Weights of a small transformer language model.
Training: a variant of Adam for these matrices, 321M tokens, 9787 steps.
Each number is 128 + 24 x the weight over the matrix's rms, rounded and kept within 0 to 255. Layers, rows and columns count from 0. Numbers have three digits each.

# layer 5 attention output (transposed), 256x256, rms 0.0593, rows 161-188, columns 0-255
112155069134151156101147147148103147139105159165127156083126134080179129121125144144156159155143099109166174148092133113131132232135109084167132123207112126101169088132154148111137177131154127112119117070141121149136093136106147141100139168129133106150137108141172080124164119111097140132132147140116161163138091137152143083122154129148117079161177140103114102117129131121110159135140139139136130102114112142107126110106131130113144159143126157117132122139135103112175093123118093139160100142171142109051177138145140117119114115115079149083110125125113157143142141150110131103129125101100125142132153124094129137173138115104112093144121093142083150146155115145120132115120138129094147170129135124131116194084144112142142140139100089157211140160133139079138110155115116
137110116138085131106141141104136154139110151108125101134111137128120148137124157143152084127125121134133126146122122109131103150126143137125155117112119139122120145159140167117108120164155091130125137151144108148161085122110127144159092142124144104086118100147142152130114107132165154136099114192129133136133134124147167097161188126114129152136142142147103110160159114143131143117139128121112128134104153098098125123135138113134140133090144159146112157120117101127127156148110145130144171162089116131147123138129117127128124120099133141115109152114125139125139137139113109137113136132110137145144123136088137136155136154145149143110094127077147129150130102112132122129132120147125116142117103150104153128154111143165134138123131137110164073124128106120118117116147114
088183129166177123172106127160106087108157137095118164090154120113110078148133118128122151129123107114144140104134153124133125039121123109111091126169129121074138068127155084164104162103101204090156119119126125103099151068143147126091109089119108131166145147133106115125145135177055077138147117067134142139161118111114091128136101160136106102141144105095132160110111125128127129138108148108117166111147111159125143160105146140094079123120105104083140095091092139129144114112132135151069106136170154155081159088155178125199139108158092124132130111128129092154132137085159196102117113124109094110145134140154098122115081137127110106148140063159135162146129202129141152095117168097119174128091119126128108109137152114076145152122128105147111175137087091162195155169115124
120082147112132106152111074088129117117112137139137107133150130096131123129134079115107138117092119152117105126147088149151102121149137124119082105156132104142119122067139113202128126080147114113137129121134152115130110128151116104091143107112137134097110138144107160159111131113139112104118109143137126130123164106089116154120095125138138163113160104127168144137149135111164114121114111151123155102093131122083129167113116115159125125123114125068111163074164157135107184118135121118108166121154121159131111125119129134152111136166165109112093154143137131089136155126165135109061129114122088117158135092117120136110091178135147134118133155100113132119107069094164159119095184124165109063127119156151182125133136102096141134133100171132065153121126137080145134144130093
145129098111118138117146127185156082160121152205135117182146119106100184081142167145106150150139120125119123148162120120146126208146145107116130095130137138208143087110072127168155093067105088121075183097133133115161144206130086131114149139147158129127092094133136124121137142087168136072126150115128081125129117117094204115103156114173097123113138097119147176137102170123112101174138110121169079119081099170122153115090144066120131156125118130090084117139125128102171159120100078117127093155154137085132084165162109121107115142139146138151147112122129148115146135126096125130090081120071098105162151162165113115131119146107137135118159137119104115094142101165112154182101070151113123119134135116097137159145175123141180084168138165160126143103126132105098107131146105
189148131145173145107144101114125146094188143123119091127133116134108061148092121113126111140141129127119133118089124123108137149144096123142145191099139137097125162096103082098136164102098121121147093099123161173103164117159128125127104120100091136151110093126072098158110148140106119181121130163129125066097148129077121113175104128107115101135132142140117132103098108112118137126163161119115131155102062116112121119130116118148139141110165090166120130182160147115086086129156122145160164096076088096156131134108105089138140062123132155166101126116137103123119103119141099148178111096162172146091137137140168129135160115157103169154099157137162084117136178101116082140134094143145119119143144155167136116098159133068159081163101105118093076124102166096140178123104137
129092160129117106135112086097132158116142153100114104125121123125134112147131124114131117118115123133122109124110089150164147072159115122151139111137122131123092183071164121171112125148127094126137092137133158132113117126144128137111129101107107127114121144145116122140114139155147098120129107154122140130156137124110089135148096121094146139098128136111136103138127110132155121105146133129110145160106136130094111120136135117140147126127123118128134171112144163132101163126168156139150149108098118113123134132115120121160138133118128123117088149162126117089150143143152103128121132126162139122117110115128155150142136135133098123082116142103141122084103113094147100136129165130156118120125146154135159118123094120128109128124102148109080139133114132069141115106125116
121089169110111109133117084097127148130116124089134092124125149141135129143140102118113101108113124156100098108118095159152144051143116135116140093107140112094103194096153139178116116166128093121150121161111122117105123100132131125120116108119122116111107124127133162137113111164160096139138100171127119147134147126106074144144081128127122169113120122139130112153151136144169111088123145128101169128114161126104104145141139142161128114124141122140138181099129143130079161115144146129112155127096101143148120114118148138166122153134144096127098154168123142080122140143173105126104147107129115141118099107132149142154112151152119113095127146121156128108116129078145131120146180130178114088127167165121177111141111125149099124114110142116081134124132098127117124093144094
125174147092121101134151102157126112125144090136120112147108164130131093132141108143091146144148137098121110128147123154135163152161112140118110125123132101142147099075091104136134121095087151123134158102108125138110177133137146116077129100147117132143129118136123118152131118129108099105128120109120112121122148104094110140118066132150112129150104084140144161123102167135153140146119125128142129138134128160153132139109118129134136134159103123130143121116114169108106116099097112122112118112110129118147118127108120111181127138159156112144154116143129114131107100103158154145141124128106129098119140149177158102109080117120128124146115146142127103124102144115140120130132114088144135079130119125140119116148172151109120109136117124168085143105120131140145137110097124
134093137090140080053152140098103164089145114138129092130110146130137134106140079105111140078134177140086122102107155129086112201152125126113173128120122129118140141146099127095145083145136082143123165084094104184122112168118116103199127135131109094080085096112160135154109098151202195143117100189120099098140130125091164147163089103094127180152088103192132112112123138093121121138146137143112147115113152106132110123173108112172185148123127125123102174141146113121106104164100118149166139173086105146184101178121114113080090155185153147145152172073149170113130098112137125169110140105152104136102202160144158144140132179123144158112122204117144104118127050113118109126140079143160083103162141148141109114169124150093094117139116160153135100104158119105116115125154100
134118115119157148117150111080139129127065142137160158105143131073143119136124119125143170142139087139163173166152127150137070202117118114113108090173147129083153058121165185131095161107114135108133147137128111101136089106118117148117121128137154123074160160142148132139123120102118141109139136148132152192135100126136138103147158161133124088134150104112141108126116103144148126128112116134112158117138145108092139128095120154117138131098139147091147161081125133087151171124102124117098142156176125175106138105143154131126099176144112132059113126127122172158214184097117133060082126113042074131181137114090103130155073136100157092125118118107095162141143064114111176094080154127082116120134108129103157180128162105157136142120130114186154142141129124089133128189139093
136194141096166126122141122167120106105136092156137135131140128124147133115110100135108171147180122106131126112121122156121145142120123113118123124130146110135155097112092101107138129096100147110124134087113132130101181118121141104089122111133126140156134108130135087112131119137104119117157120101115122122106106128104091116118084152149097097135114101112130160092106153139152134141114130101148137131143101159150125136101106150114141154145127116113146110143099146082131092098115107109110103112139124128130129136131159112141102142166117125150136113112148128140108113092143166139142135110113103122130132165191154126131086115123139128159140144178117104129136134126106158133130118116130113090146152137132128129122178120124127108128105118172125144108118144134127155143128126
137159099155128150107166156124122126149139148148117131113121112131122146150124171115170093144154118130139160152092141084131125248108131140142161115130115153127137130171117141086124130131139136136136120137134119151138102159099131132134145160147151100121115103110151139106152124112119160136108156175116131095117095123165154101149193111122111108140162136156101121127143119099118146128147133126147087123083108116122145117130135126122115145119159138153112111156111084138152093154125107135158119141130138107141147131130103127110116106098092158132129100098118122169119095145098129107144103107119163158119127145112134123141155119147137167157121104125152149156156142147113117137143094145089119172133112123132108141131150136164134106138147098119186120127138112136134132136138131
065165147100136101130157114147138186109145122062154116084101096111208123149126097111102118140133114100162133069098092106122136037120071071103138152118149094041147133128150118063146150178146111073171065132072137175057140019137200126108126134137139150158078136120102122144153111160090118132120132114143159108123097101095085086131116144131152098164092157112095105094129108159093132095120128135120177152160144076116103109132124187119141161073186106158173141100076135122112072142104159147107145106050135119151193080113222177180125150154077076140111118131119153142158095089164154127191155101127104140119137196114103132176151174152124093141089078148173138160123178086152135087205120096190102147113174139090174093096122090178106137085106115146170085148141083140143184101164115
128101127171095155126128114097169141132112146131118116137139123120124150136121167134153082150109138136137125131126127113136082176115133126123170124135127119133134154138146164122147135133162103119136134162158135129119091128112112137153118139130118107088137131150128144139131103140158124144123139190115115125113122134115177101170177121113145144115128164136097128144140095136124124121142116118133130148135152123090113099145127121138120107080147105122104159150121111127114142147132138122121147139135125150143127143117144097147136118127140119116117100112102146136146144138113083141125119111105116161136130118094109149153185158162131155095124125095141135118130135108134119143122121146157125172115131144087169156143094108159123121109121159123147098161136115108088157139160091
131118153078101131140095154117087107130117075108134125148128192168139130118143095123090120092143114094094098105146160140110114058102157152078097113068157132123146126166093113130102066157084155153107160137082080101113180118150123108176129118155122100100148092105195149126110136135138168109139101079143077150094142142138122189101100140136106170149119122153134159149130139153143146126072171105112148097119137115160141160151128125139128136139114120105152127126109118097143148137096099118080135163127111141181118141133129132109152155141167133115152154087156138123111145103151186149099192190131106092114152157120128103123090176136156132125147175187141126168142101124109155113163136147125135102140116140150100133187122167109091158123205136143098104068136141179147116115146122
153145130133166174129130172097174128089127106188140174167106111143103109116091155144136126123124112097137146132119141112101069054110148182129109176154166117131169107153123144051090121098155157168088148114131147132160160100123162146170106185152121115108187098170146086115108136136108178136131154073123132138123136156206124171140177132076139046133164134115092105112118079140163182099149122118134122132108160112149173120130086145084152134167172132137132073170178084098161081151138142070163145078180078161151173135092135120086133092132133185063137150077150173206135159141082111138155121169142152171132127106081130122128135114151156200163141099175075172167167125160017104108095125183074122137166057116152117145091120127172135155079151112121149088145098209115121118110127156
117094147096106140124117107074158116129075093123177129140119132114118145124134090136103131103108121140127077120183085152139056130094134151099119129105205130159177125087126170115091102109111103083110153173076126107139133105163129134160132132153156105072146131128137179136080097116128146080140112131131088147109143117144139178128133157146142125116135121148130112148151103134144106145105111114131149137110164075133158155140103169129143127115171144116137106093141121133118135141102113105083180133113082161170128096130135145126103197183161090089115127077136148144160176094128155122106140138117085127166137130108102093129111166127180145128163135136129154178127075114094186117128165141147080080126091144110144133179129143148166182090148164145100126115148140139139145142167078
152176136091150123137115142138101086124124091174124142142132124124109137107120136142140166120162119123130116138163161156116128095116137151126068117134134146150127070125072122121118124087135174140107138100104126103154183143115129127100117118140146160129144115118129108109116143112091139100134117060129127138104127120122119124107121159150096104146128112110139138088128160134150139137126129109137110134169110134159143136138119119118137128143110155127139096121115130128134118115127142094133113112154130148093123139136115127087129132125154142143170141105128100141105135097137155131128134168133136108131125133165143091082094110122155148160123139130081106149122120152106150145130096138108141106148110122163079116130154151111134126122124102146107120089134172157135113138107161
168136106171152159090143148130162150104177128148100145165116095145103098130085141138149106147137130094125135121098123124095116121147149159144169193119137139147124161109095094108144113123143129154109139117151151155156146124150130136149079159094093146128157103164098045130131144174109136157165153106112148084120158151120123130146157151087102064108101132140117130091092120117134164082178155114112105184113069167126136103157102105117109126168141099162124146218184132121130077135187145138149146138131099127125117158119120070101153059100133173138130123092135096142105153129103114178195103131186173195102124120135187135140175097152104184142121127132129086118165189128074089151117100167110152158152120158148106133107136138099151115115115116125117096125095172102136148099099151
160186127139151105121128161134105098140125102122133141140146133130131110145115121145139165138171118122131157149150150147083150134119134146115128137139105154122144095145105131113116123135106170139139167105165082125146158116123146155096100118112107130133155123123139100122138148156109132141145137100139155141134121137104092123139123157138093097126147106148136157104120163131148162129124150096120151142148108147145127127124148115117131125150094118163157114145110153124135127088131113142115114193146127168127107148130134087135125119123126158144156119117115104147099136095117161130143132145105128107125146143175149113123080087113131120171126148129119088138161136112101148125137096123109151111139120139132101127149177143102131136149140094162131110095087127156161116143094171
145130081146175154160112113127093105118131154160096168104156114087122081125122137124159156146125089131149203166118172116133136172138116143184056146209120138089119114117143139140110185093157163161104113097148163106151110127127147138099133138115131143165164113148128092110139153102082132146090114135126186149123131134162123110118136113088112082127180117091136092106106143104122160133172148154130114117115093144096144093107113112123165108163094169106123104134168116130130120139181143126179113090178145115031155142152100125100184061075130162110118156143109109154124159154148098091116094133151183151136105061094123094106136093124099146148075114099063128125153129165108111121076119146085158138155098126167096157037140133126157129150094073104146134142106179076147091125103159
096163154105154091154125126131119136117134071087135138129122121131132129146145098121102150100139129114130139113134130140091149042127156150113098108106136130105122121128120124149113112138120175147138127151120120107115135109116109109110118106119135136146118164105126122104131115136107105127150111066152159144165153105142063155101090164130121108123118092133145151130135146136149129092125124125115155118141145129144125162148135148103131113167106148110152106072126147145104132118149128131111124134134120163118117096110144166134090155141113127121153170135154114113108125122161171121124129158138113119131116116144143118110090103110148092153146118129143118121131124128125157108144156101085122102119115114138111078127160135131103154127138103139097157111133089158167101127119172
130147120118162148115088145136100183089145141079110164111087113146188093157098089117112149130141157112133146085071119116105164082147116110135154188131117119055114157147145072096132153179139153118164063102100159161072137051138154120108111138102117156178144131109115058108126129160064101188165139107127183145121132154110049122127115169100139102134102159105126102077123118134125144103133154131102155151196107145164109121150118201112124121144156106151175119164126155124130069118159155145120113120132117155112192095119156131143116122121097100124114101140156127124105132117140141150190186129203139167087115129112162174150136093120087100160126119174136110139125188102127106108145155116161144176131147147175121109070113087093108139086107106147157127137104132132161168126107162
126105135126131141142121139110153128149100132136150140125115147125122138104133139132146101102145092118123128156138144152126117016104141163126085107135140153092136089133127174130094120113147146155098149169123098089154143123138138130130091138165137126081141146147155150124127160119125154120145136076164138156143116127167128110127163125126116099137158139136139137129140107144153163107107142101122109118138148101115148122133130095131116134113145141131133126111146125133139156136125152093116159151174104150124123137147133126085156148110152169096132175118119127148148171135140128100099128163076121131167130108098139116135114150139175162137124128123081132148138108147094152115153140157085125117139097118125149154118114138156107161130155097121122088123143157131110090145161137
133138143127143104121143087127104148132137155070096124087120146117142052167134082104116131142102133151139157128093114120132163227176071116157148155146100117055111165087165105139111171143085146109171112145136129172098096102147159138094127115102097115165105139111105134143137109160106101158087108189123154102137125112088091133152059132105129155145109117149125108125110137114102122136141125161109146150109111117096112119110130155144132115131129113141140173114138146150081136128137126178131138123065159121112150102113118123191138097130107097150109113161101113124141103103159117122148125083153148114079128108138133143135131102123063100124087121097163121121120157070168095102122130078171120116107144165146128124112158134091127103150097114127125138137118096109178155134095110
100110174140134089158121072097116127100138139066107105102150131132162085192117068093097131148101120149127114099119096125169151153129089106144127131136122113086104181101163098161105172165101124084177087173120137145070089075171141120075116082116121124131115180122090162157128118149147094174106095206136153094135133115071088121147067132104147170115116139140138104120119108125129102133111121147107190140151111103106116127115125165149119132084105092119145177119118173141080163129138159157095169116081132154143127106129154136209134115136127094144106099166134113095123116104167133099135137081144122121108111108112126159139127158127103100116086145097180113117086131059192122095125173108182104085109170166125166097122151098114123112139092152106099129131109086099161172132126106
091146147107117111163125134150106106135115096095128112131140124156139124156135077101085132113124174142109106083123129110121121145114143113115145120059152132124127162156123100140116119126085145097174125158087129150084128122122115103136170110135141114145096140067099180112112084137124108107114102152128097097144136109108111178135098128184136176122105099140141164162144154111112097150103115153137143116118142100171136178148133160138093120140117105104134120099091127150106124122106104145095118146057139127178098086124127182148104166163113076150168116110161122108102096103142194154109142109170111131110103170157099123103105132119135116140167131143197123149111135096158145129141134103174114118094140115134092078151132143099135140126155147156116159115120090182140156142144123
# layer 5 attention value, 256x256, rms 0.0578, rows 162-188, columns 0-255
138154164116168158118129131119098114126124128125154147106141115140147125117114109142118152140124134097107088132113157113099131126121135095128135163138146123147136117133097106126153136098126119135153109119101124116104142112120135136130160115123139152132159121149143104112135166096120170082123108123150146146134137116129137146126120114150128101128113127113117155134120130114098148129129129110146157145137121147157151122089110149124126137157115144150176119152121102145158106147125141124137104144110135118130131121100152088109131150145122116138100098133150118129109139128134137131102130121129102125136138099121111125135109131067114139128133148139144152116084123120158107181152093131128093124117087129138100152094121124120118145155111134158087138107138145113130123150095135
103092108132143092138092159134118100115121125130126107077070137086124100169132123108106140171116125157187189177180108174159135127124075132116105120120142093102136140143156159136138114107108116132145179152115119117117111107137127170111102126161118098141114152120117174136107162115141102128138147126097116091161142160141087075179107125105135134105125096136140090127151110164107142114121126156116085073087107055104129083190149100146152110138152143123125118148157126153074107135145152138146154090144150157105118091133118139124127142128104111100159152104085119136171099151124056136154126183158140127052110156126104090127121088156122124135159124123117106184200156153062182075125167121111152141150153126121123117142114128164128111078111104123189116191142105132120101093155126
129091107120114086149137161153150149078152135107152139151114126168145121129155128135126129143094132163125141113148113110158150112143144136095110155131135129097111175155125123173125070162087116105108117152130125070140116111136185138117144145129135113110150149116168114128073096137128171137131106143122134112138131161121129135127105167186131136140103107156108136173132127139095139148146178138130130156123097170153149152180135119086130100119139129112131143125093161129117143136144126147133119133088112118160137112156129170134163131110110135126117046115110101149114047117094117128152113133103144100096079139162164126147127106084142138139159093144133148127134145151116168113129118136087154146141092111137121125169136130139093114109110163121099117135151133144140118087132149
128151127140056117161113082129144187136108066130146162135141114125134098106172147165120131091144104152152119103104107149142133142157171142117131120141089156118107110108125098095138132147107147150131106154141136125065117120130108117145131158073103102111137084134122094105121102160160134170134076130112133109112138146140160192068104172147151122168149157109152130111136131134152121133124137121115142151188154147152123151082093139104139075098117163141163149130114153072120159119149122114152152135094113171106139142104076123174152139154164134157119100125144171114086063137142134183133129132150149086126171116168181192131126055141140129137125104045126100134091104107107127127130068133134121106148118164115116120138144116141137088163157133095099126082146150120146146135135126
117137128119128171057138110144108119179104136084095105149165117141120164150133151115156091143167117077090139109121141095126148118125098153158156109138113086133138162155137178106119121147191111125109097124128142145183097151128125102090115166095139093133122151126090134130131059098099087126136166131180117160149076125155147130148128123111135163189140093141130111117140139134164123116117124120129115162104172191120115135159172140166097131142106090103173161157084142175139156093125140124135093100154157132128126128139106163105092119097128130138164146172145113137156149133131143120126136139129113176097175131135143109108117135125108114125106135159131154119129117143111117110115177097113161125088112105121151079135124139171099188082137129127137158150095124139121120141072127
126140082109114111123143132139122123127134139080127115132111150148124127114118143121106125149124139125098129107142134104119127110105123126129107158131147085107140166127116139128134120090155120099110109139123148116177120149137167132105151138132142153139145136115134122148122082098095112118118161130155118140106115121119151117137162113171121143147135095159111135163134166122124112162129146156132119148116122182113160133168145133098116145129157122125148123177107171140131119129120116139125038146133115119202143101147131173105117127108105146120124083143129077160121103080124127092149113176117127115104126129137140119140138135100157149139114112167126159124114160148129130111117164125124146142125090101156132114138123126138065127124117142173097109128151139123113102124129140
124102123113145107139148145115135112086173161097145126134127127184133117131135115123115135136099148125135135109119116098098104116109124125104113171125145084127141151148137122123140130124139119114106118138101162121164114135133185152117158130118131157117155157116140100152091127129091141102122150127152128113134136140115109109135141113157128138109099110138121138138124154132117111163132182152140137167099106154136151117167155125111147140128142148141091125145131126132144108113144120152133080157132125088200123107155144162080132116105125118140112082132124038147134098055110143091164110134103134122119097121151147096121137157045136125147123108158112144128107130160138123105107145138112113145119093124124105108136107121089083163111094171174091116130138130095141069103147140
128087125147108120119142149117178121108122136154085139140113134132127107143138125122090114113115120148166192098119115111134112134149140133113141127092116105115148176140150143146125114186135126133086088160121122115117113143127163134119120161099130106134108125112120117139104127168117113137127126134119104122113093160138110141113144141115148155120135119138126100126112129136152099164112162163119119130147128141127116166176136125149110089133129110099105145125140174120103127110153110151144138132108113112133125131141104149122133123122142139139122129141132141127132104119116107148117144126146141111115104126155152138124104099152106120111143130133130118132150107122091132066087156144114120156125152145127123096139154128138125121124134149103113149166120131136096094134153151
155131127138128174100151110122185169125153135113153158153189099161146158130158088149111114110086118101121067144092124082088131126120138132110140141115157118125133150167122117146137141182154156148105079092094157118113111126151172134150147161071165107136189096138144102145123129139099183110101122141157090162062135129133131181117124153150151147129089129142096154095116130151128137103151170122173132158117131193152121151126121202161137130138061143153134121097065104119145116128128134142093136123086139080183112140111098165151085064087127132139081079137163128117133172122148161143122133084112133136159131119140166168102084128126093145120083128159156143130062113106149099166107074161138137138100108129126136086109148124109171173114111147087099141133054157129136130113115160
132122157116121064155105169186086130119114101136160142135076118101142113130147134140104133127076143155136082172142122149137134144159189117106118143105129122129134109158109084137098036102103130122108154161121070108077161036118112128134134094145131112131152111153190144104104148072166193116100103129114155106164143129126127166123126156134105108127074124104151147152120115166057162156137115121119096094143101069192154154121105107099104116127130149119154104132126087120132116154128107118115140101108125130117160116087140117159148153122114119140133134078125114164113071155099091148141155118112124082075069149129119078128117120131124163138146109135159108160116154113124141164151073159104151166122108137159099131135109134150122107123126116144154116125144119137168170070141128
142120125158112125101135121154166142155149127138119153167113145114121120164130161115104099098115133125164164122121120135125126138133125153114153123095112123131124144139149144120133086171104134171109113137117137136118099119106105134138098163116104093139104108107117126127090125131136126152089122130125111125135120145153126122124133151119125153135107133131145114108130122160160105141119139128125097114156144086143109134157141137171132108133145132133091131126139116128101134141134093155137163120136108127111092119113078153165131111127145111134138166146131149135154128144118096145123149090145132130098127130150160111094125131171092129116136103118116117166148113133087115063099138133131143148127158133106124096137153130132165138090145142109150142147134113147132102089147117
132163163128130176095103111122108122175105107109139107153116105086167140118102145131152130144167142078093052127143126151095137146135131120161129096136163097133151088114111122100145152087125131102138127119123108151117134109124091099135124123114155140136109107181091148112136141109138109120161133110138163158147115117135153115133121142102132118126133156118139119102107136124144116130125084109138145134163176105139118126074123125122130126146120127141145114124134100121158130139092158103130155126130146140069129139104114088133105147162166109158125151145138175122116173152129136144139145110143127136157149112113110165118114134151132128132113163112121147122118111101136130186139099125143116109134155170102138136093144112146160124119138107103152135100121144135142173163097109
148120135128176169056120135140104116161118152121130077129144148165142115165084138084112135082138113091135120126098103148132124122112110120110115143124140080139143152154128141074087133103160122155144170165106135130150101155119109157134150121126143086135122116105158096131091157089119087128105174113128118100143060111140098049198147086078144145084075111127121156125112155141118132143123161109120091095066103034123169110177115102173149154162094153105113090191144043161125087158159121140144140170123156106122062068159149138121078121125119104106140211154128068150192172128133107092117142155133118169120142095138142103121162192123078180135127129216133166164134148151115147107126200134126154161094148130122094148137115115107088179070131112196145182141141136140074088076138156
108135154106138140142128128121071107151114136112153113114145095121131136110131113125141144106134107095095111130115131100161139130113168109124110142161110181132137096122123079095120125110146123156153107090123102132140148138101125126135159111150135162129158107116157106090119132081110146083118119118163152142141150117116115137131131127138129113161120125118111136135158159074124133125133137123151129130114126136160179119089132164090113139139124161147163097133139117132163121129147141081138115121127149112138115135124141158103122138142124130132112112128153111131118126118137144129141133150120124127129155102124126090150141141077137145159097134114132135108095109144152135158145117126112129110132105128150131151094121116115091150153141122136094143083150128115155121106106139
113115126154167126114161142098201130074157125174164187110174133129144114110138087122124179130113168155189155151091132123102133117141086147116167130098109160132119141177144123166130157204102151167122112093113156113099133112118156153128154113110116159127147155128120124136117167220122178112104092144121107136119121144129098110121102118131137136071114138129100172083128096146091108102170145143119122114108105085126121140105146155137160114133120166166086136092117120126106080138108130177121158115129130133111135147103117138104144129131148152125109131109102135068132156129143127122135132099120102145136097133136149123087085135077107114117157130104100110133089083115133097132112049150150069127096119133101122116140117149079168150151087150101127108158078129137134094114140127
151162151147164133054111110143060143159131139143075139143150158076131150127077106101165110113130151098100116154148203140141166129116129142141130093101115154132103091126159127152117097147119147135141150090153111136137154099106076069136090070155119145122139136136147193107148163107122140123164081125128127141124132128139139131128121147108116118148117160141130118108132125113112129130159089111128111087176126090115093124072140118133065160143116125142135172098127114124116182153106104148083110131137100146043144147125157121138170150123123122139150174133125154088119169173159131123109117080109104178098116145092122123075104185161072096125113197121120133152122105111175079173175088090115133137075150111149161133105131160146163130149141075100125113156115118188196169164089131
128111178133185117121135160175115154062146125160144160119156127154130083103126106128161185131090139126136125127104153128148125126147139131104117128126130155107107120172160083187098099209083143168149142143109150095110144097087156157113140092144141130101147121133183094098082179201162216143121084136130115113125116140119102123105105124124120133104072103129102180123119125120054129126163165121128109107125106092137169127113113108106134131130112135166107154130110117108100150166148122139126137114095103106122135136116163144122153113133132138153113141101120111125099102112101130124135114090097138152130070111160191101120127143056105158149138108094126111143093110156158121141126074135140100167110115131146108122153136140108109139119096139131110121112102145136140121083142171
108122155142124133144143143139165129146138102151122151131116146103135118130119114138109097142139135151129172142163142135143128138149137122127150119109117130137122138128157152146122111190089129131132118133144128112110154088146113141142104144139111115138117107110130145136140117182132161163116113136098109125123134144137130161084124137123125121112157149119132143131136088157130115136144111122127144122173132113132079134110129134157136107117151093133097151098129139126119162124129084144113159126141110126076129130120100098172191134139123122106140150098121165118126128151126129124089112098144128108116123153110126133101126117167102102086171131110138111128150098127112106105133105101133127119127158133103143096155138129148165109168156130066144135152118125145121132159143112
142167120137137167090108085119076104202118137131089152128148130111120150105118109119154118147182135071113152107148176097128179119106102132185137103166092106134121116108146148085148157122175131143147112070141155175143117158112087096128100126128107120122128127133107155138153104065096075106122123125163103166124110112140150149143127137137124136209178118143125094114145143111181103147137092116143136134133170187123112127100169141168092131128142101127117157101104150160126163120074115115123079104157129121117127143103116161121126122120103127132168155174159163135139161143164139114112139105131125179139150112117129126077129136149095064120079143139136153122135095121132089135141147071139135095100127104153194100116134153154121135137133095086142158158114091140138116194085095
087116125131142141141094124095132104132112117166128157094091124105117137131138115135079103154111147112187134150120145140123131136129097114147153128121118115151168137120153170125140102139125130145115108116103128155092154076109102124134114152112110114141087131142091148141154139106122138106105114127096114130137125133132152152134127135125129153138151134107118091138115095151159156148136105141137118111119134110138103131123146135187125096128157106118121144130149092154098116119096120132129139078150144098097126131081111115139176137146147121138143128126143145115156135157134108142128153101152104126122118156129121106102109101167094110114161118128141111153133117107102085087111110112148114131136141143140149113132121144143165110122131135070180131168102109114148113170144090
139139116121121071148087147141084123185111103116087104163076140100128180136102164127125079138144153165066094155202160119129140133124153120163144106140136113131111130107119144116125096096134127058095143143161091117154136105162089086114098135147120140133124151150110186146135068079122118140164151135134150142169165118118150159144134162134125104163157151116145104149147098151116127136120074131100129137182148127154086161124132111125050146116135092092173158131097180146169162125092127128107130127155117159099179080142115100163145152110081128120142100091119166174130134149112112115118126152135142096065131153082055136109128115185164108105131119135128148131165160099139131137164155082107169125120127113124151139149116132172115093147170095104171113153133099146152183174083112
140106110136158134145129181110128126098138161151107147113118156140129099140121082135085147169105154127198153140148118185089117124129113109135114151120151100081157152122142140178168122159102129117104140149115143131129133108136166144126122143147107122129124146124147124171101176164113131128151105137076115120119112128119107115127120122132103144077106132136112131138131124162112122150144133138124127112094111099087128124172162094175155103129141095150057139142140083115118117121104113143102148133124138117133127123142133084124138117105139099123127137132099143144156136124080120103141137111129140123128066166131143118121140140144104088113169122136116103155168141150106138084106135122151107141129153116133134115147117127097165095085112130123133118174110122148092108125159109
124125103137155142094154136150127105177158162125108086133119174121103136143092138089149093123152131076135139132136146114130153130104105157127138133108130092166137145113129173114126133090157121138134153101114144161179092148124097145105092093168122120142105157118113158166135112057108058119101173125133113143146084107139109088183154086072136126143135119167121107126135135145171128125121114125125093107060130097083126109156155107197135161162121112104075133125136091167111107149101114146121102096148133103155082121139137135094095109106108119095152225154132091162199183143127089068121135154101136174107134139101093093113158194172124116116118110195159153137173152124123090119125178108135164112111156103146158149130119150122117169086132091138181142184116085142088109133128109
140144158121150088144106151113099110116109105140152158131113116124138127132101102128127138145101153153124089170148155151125133126149124106139118145110122126153113125148158087147141080148090145125149163102122094140114183072121124131149142075145096169110169125120156129096130148154115196125120067125109141141157146118135158148108108133132136105113108156101146148157131110132100152152160108124129170103150105094150112150074124136073118133108136146137126140114133104112168133136078075138119138137130141137096163113102167100144181168144104106119156132103121154094090105151126138115122134102113115109098097147094112106072105105097121112120154152120123106140109084133140155147178054123132110151115135147127092139132105136138159135173125125154136116142138130141163165111113138
129100107108136119123143145145111108109108149096099064118122122142128150152145141119098106147122142113116126128166105111120119119116131107135117134135154058133167168129108156109118118101170123083084118142102137123143101149132171124069110162119159107129101143132116117156130098073113084104129203139143134132139094148122125108187157138127118151129118072147135095130137142136137127148120148151130107144111134163150135160206152102150109138133100091081159093182123165183129094121128145135145103122130140108183111093142120151094063136106112134126127111135135066173162130108112106126137142178114124129111118124139105114140119111136149165133132112192133142119140179131113128098098210134104162146123113128153117102140123117128099120069115136124153139155109121099096110111117141
101092122084133120116149148144142091097123173111151102106118128165123130138132151126097130154112143121127142117124087115122135117111123124127126152129141092120146164140120143162122109119146108104115144148104128105173111144127186150096143163108165130124107141132122093159102082084107114101124179142131113110146102140124090108172135117141122149130082085143116155167144149120122129112128171147139100114065117146124155135222128104113116129154135123118135108187107144174113101122147114118132101142121140091175122102162128173098086130090125130120129099142110041180159117094104109107146126178108128140105101123144108080155120127075156166156155086189123151136154163162097169098097180134097173163126107110153114134138119108126062151080098165159132136132137123092097084083128155
132072163126151164095160117133179132070163158133137111122168106156117109121154105132120179137114125115183154120125073153138103126129088141110137119123153113103146128119141127170121155184107127131116118144105170122124102162119177155102127138135132119108080149140125080164113175198150116130142136133121104117118096148121078093122130116096144152079111101166108137085129123150108115095140152132101112125080133107095138074188152117158197115125114135164100111131129118114093090124168145140142183107105144091140102155161121131108093084128154116149111145140094121120163137115112135144151116127143119141172109117177159134149161126110122133131163100134100135122156141144100141110082145140130099124137124127112142107146132107084144128086095153107103141112097137106088073101141145